config = dict(
    n_layer=9,
    d_model=96,
    n_head=3,
    n_kv_head=3,
    head_dim=32,
    d_mlp=384,
    vocab_size=4740,
    activation='tanh_gelu',
    norm='layernorm',
    norm_place='pre',
    norm_eps=1e-05,
    positions='rope',
    rope_base=10000.0,
    rope_fraction=0.75,
    qk_norm=False,
    attn_scale=0.177,
    bias='none',
    tie_embeddings=False,
    parallel_block=True,
    init='uniform',
    init_std_qkv=0.0511,
    init_std_o=0.0511,
    init_std_up=0.0511,
    init_std_down=0.0255,
    optimizer='cautious_adamw',
    lr=0.00254,
    beta1=0.9,
    beta2=0.99,
    weight_decay=0.082,
    lr_head=0.00943,
    grad_clip=0.5,
    warmup_steps=217,
    schedule='wsd',
    decay_fraction=0.512,
    decay_shape='linear',
    final_lr_fraction=0.0,
    batch_tokens=32768,
    seq_len=256,
    doc_mask=False,
    train_tokens=150800000,
    steps=4603,
    dataset='wikipedia_en',
)
Each number is 128 + 24 x the weight over the matrix's rms, rounded and kept within 0 to 255. Layers, rows and columns count from 0.

# layer 4 MLP up, 384x96, rms 0.112, rows 247-260, columns 48-95
[[132 167 123  96 124 117 107  94 112  98 107 130 119 166 161 143 146  79 104 187 155 141 186 118 150 116 114 138 149 128 116 108 146 107 123  93 139 154 127 116 130 143 132 115 113 144 100 128]
 [151 157 133  69 107 145 121  88 172 111 173 110  64 125 111 190 132 139 115 154 126 138 122 162 159 114 130 138 152 111 141 150  89  86 109 144 128 150 157 135  83 109 117  62 123 106 104 100]
 [138 114 128 122 116 122 126 126 108 132  81 136  90 108  78 102 111 180 120 158 144 159 167 159 122 112 121 108 109 114  80 154 130 136 134 102 167 128 102 201 124 132 118 101 146 130 129  85]
 [ 93 144 133 147 105 117 105 128  93 147 104 134  92 146 110 152  83 102  96 152  99 171 153 141  93  81 118 168 199 120 103  95 118 105  96 110 169 118 146 142 116 113 124 131 182 117 146  63]
 [166  77 140 132 138 106  96  99 108 149 120 168 150 126 136 132 163 115 110 173 170 152 171 150 101 104  92 120 160  99 149 144 130 105 190 139 155 132 102 133 148  99 104 101 129 125 135 151]
 [118 147 122 120 144 127 128 132 118 161 117 131 107 147 148  95 118 135 122 151 147 133 135 151 128 120 136 149 171 124 106 154 136 142 127  98 155 138 100 132 104 132 155  88 113 127 103 155]
 [134 129 134 153 126 148  81 120 155 118 118 141 106 126 105 130 123 131 144 143 141 132 176 141  84  57 107 126 138 104 119 170 133 132 123 109 136 149 107 136 124 117 107 106 143 153 134 135]
 [141 145 130 117  84 130 111 108 127 117 145 136 125 113 128 127 111 139 111 134 130 127 160 131 149 123 139  93 156 113 109 155 132 116 118 118 133 147 135 149 122 146 177  95 133 163 100 122]
 [157 149 135 129 140 153  93 119 142 153 126 130  88 165 155 157 120 125  96 120 105 136 128 146 133 143  98  84 137  94 121 150 137 151 134 147 125 115  84 143 108 101 137 167 112 157 149 100]
 [126 125 119 158 138 128 118 145 109 132 101 118  99 149 135 150 117 118  95 142 167 131 168 149 131 120 130 155 160 115 120 112 113 118 181  95 153 128 121 110 107  76 151 112 115 127  97 166]
 [150 177 140 128 113 132 133 120 149 132 127 102 132 122 136 154 135 111 104 127  99 137 147 119 117 119  81 137 143 110 139 162 118 114 144 154 120 111 126 177 102 126  78 111 136 145 124 118]
 [132 123 133 134 153 121 136 111 144 123 116 122 111 125 101 147  72 128 143 140 159 142 130 170  90 117 139  89 105  95 140  94 112  99 130 169 138 125 127 139 113 146 143  91  96 148 134 116]
 [158 134 124 141 115 122  75 120 169 113 136 143 136 119 146 140 105 112 150  98 118 130 147 122 117  95 121 157 140 121 136 145 128 127 152  82 123 124 124  96 111 123 133 124 134 129 107 122]
 [121 132 118 116  90 105 101  84 104 134 162 177 123  96 115 137  88 143 131 156 157 118 151 129 120  97 120 127 117  72 105 168 126  71 134 139 159 123 132 165  92 128 134  89 154 142 125 120]]
# layer 4 MLP down (transposed), 384x96, rms 0.0984, rows 247-260, columns 48-95
[[128 100 149 134 147 104 121 169 147  88 177 132 143 148 123  83 109 113 118  92 145 132 100 145 108 113 145 148 154 133 120  89 145 142 110  98 118 135 165 122 138 109 103 125 150 126 163 138]
 [114 145 130 152  89 173 101 145 144 116 166 157 159 167 101 162 129 153 172 193 118 128  79 132  82  99  89 133  90 159 197 129 105 109  63 103 163 119 132 142 135 120 116 177 145 184 113 152]
 [181 146 175  87 106 144  57 115 114 132 145 131 117  76 117 129 101  99 103 107 145 154 197 128 155 122 144 183 130 137  51 147 143 129 141 148 108 123 137 145 105 161 122 136 132  72 159  77]
 [114 113 117 128 131 153 160 174 116  76 121 133  98 109 126 134 115 134 128  97 141 161 109 128 112 116 144 106 137 125  76 160  59 158  97 116 172 133 150 184 129 115 113 135 131 127 171 146]
 [149 146 128 131 134 130  62 102  92 111 155  81  83 134 171 139 131 134 132 161 113 149 130  59 120 118 112 126 121 114 121 145 201 170 108 195 115 104 127 146 145 135 102 121 118 162 143 159]
 [111 124 123 151 108  97 156 118 129 132 148 150 133 107  93 143 126 141 139 136 132 128 131 123 118 112 125 118  98 104 141 123  71  98 123 162 141 141 163 173 158 137 144 125 114 145 127  99]
 [136 131 133 129 128 152 117  92 139 173 110 127 101 123 129 102 141 125 164 132 101 111 112 108 127 167 100 143  94 132 114 127 139 131 131 111 127 122 138 130 155  99 128 127 129 133 149  89]
 [106 163 100 149 143 131 111 153 145 167 124 109 137 116 139 110 148 119 124 140  95 164  84 150 148 109 151 152 105 161 114 114  78 145 120 129 116  92 104 143  75  98  86 134 117 133 144 134]
 [135 120 143  99 105 108 132  87 141 123 123 100 181 116 145 145  99 110 134 131 136 117 122 184  90 165 155 125  94 117 113 128 115 120 108 132 135 119 120 124 120 131 135 114 134 144 134 161]
 [128 120 105 111 160  75 135 135 139  70 155 139  96 129  90 143 168 122 147 106  90  90 126 122 138 149 157 126 152 114 125 136 114 152  73 144 128 155 124 121 175 157  71 124 123  85 158 124]
 [145 127 174 124 145 144 190 132 116 137 154 135 144 124 113 126 173 110 108  84 151 115 108 130 122  99 128 109 142 154 138 121 178 137 108 128 114 146 117 111 115  94  94 107 109 148  94 128]
 [150 146 120 131 128 133 136 156 110 118  85 117 150 110 141 144 209 160 133 103 146 181 147 112 133 110 110 144 167 128 104 150 194 112 135 131 103 133  80 121 169 138 110 163 144  91 122 136]
 [118 120 141  96 171 136 148 121 104 172 102 113 101 111  90 126 130 144 116 131 142 105 155 158 130 147 132  83 119 140 133 116 108 132 108 142 143 145 123 127 131 164 121 119  86 130 166 135]
 [126 138 124 154 101 151  68 148 184 149 132 143 162 110 151 104  95 146 161 190 147  99 126 150  72  96 157 149 107 136 158 157  87 157 138 132 142 106 158 126 141 152 130 102 126 160 109 141]]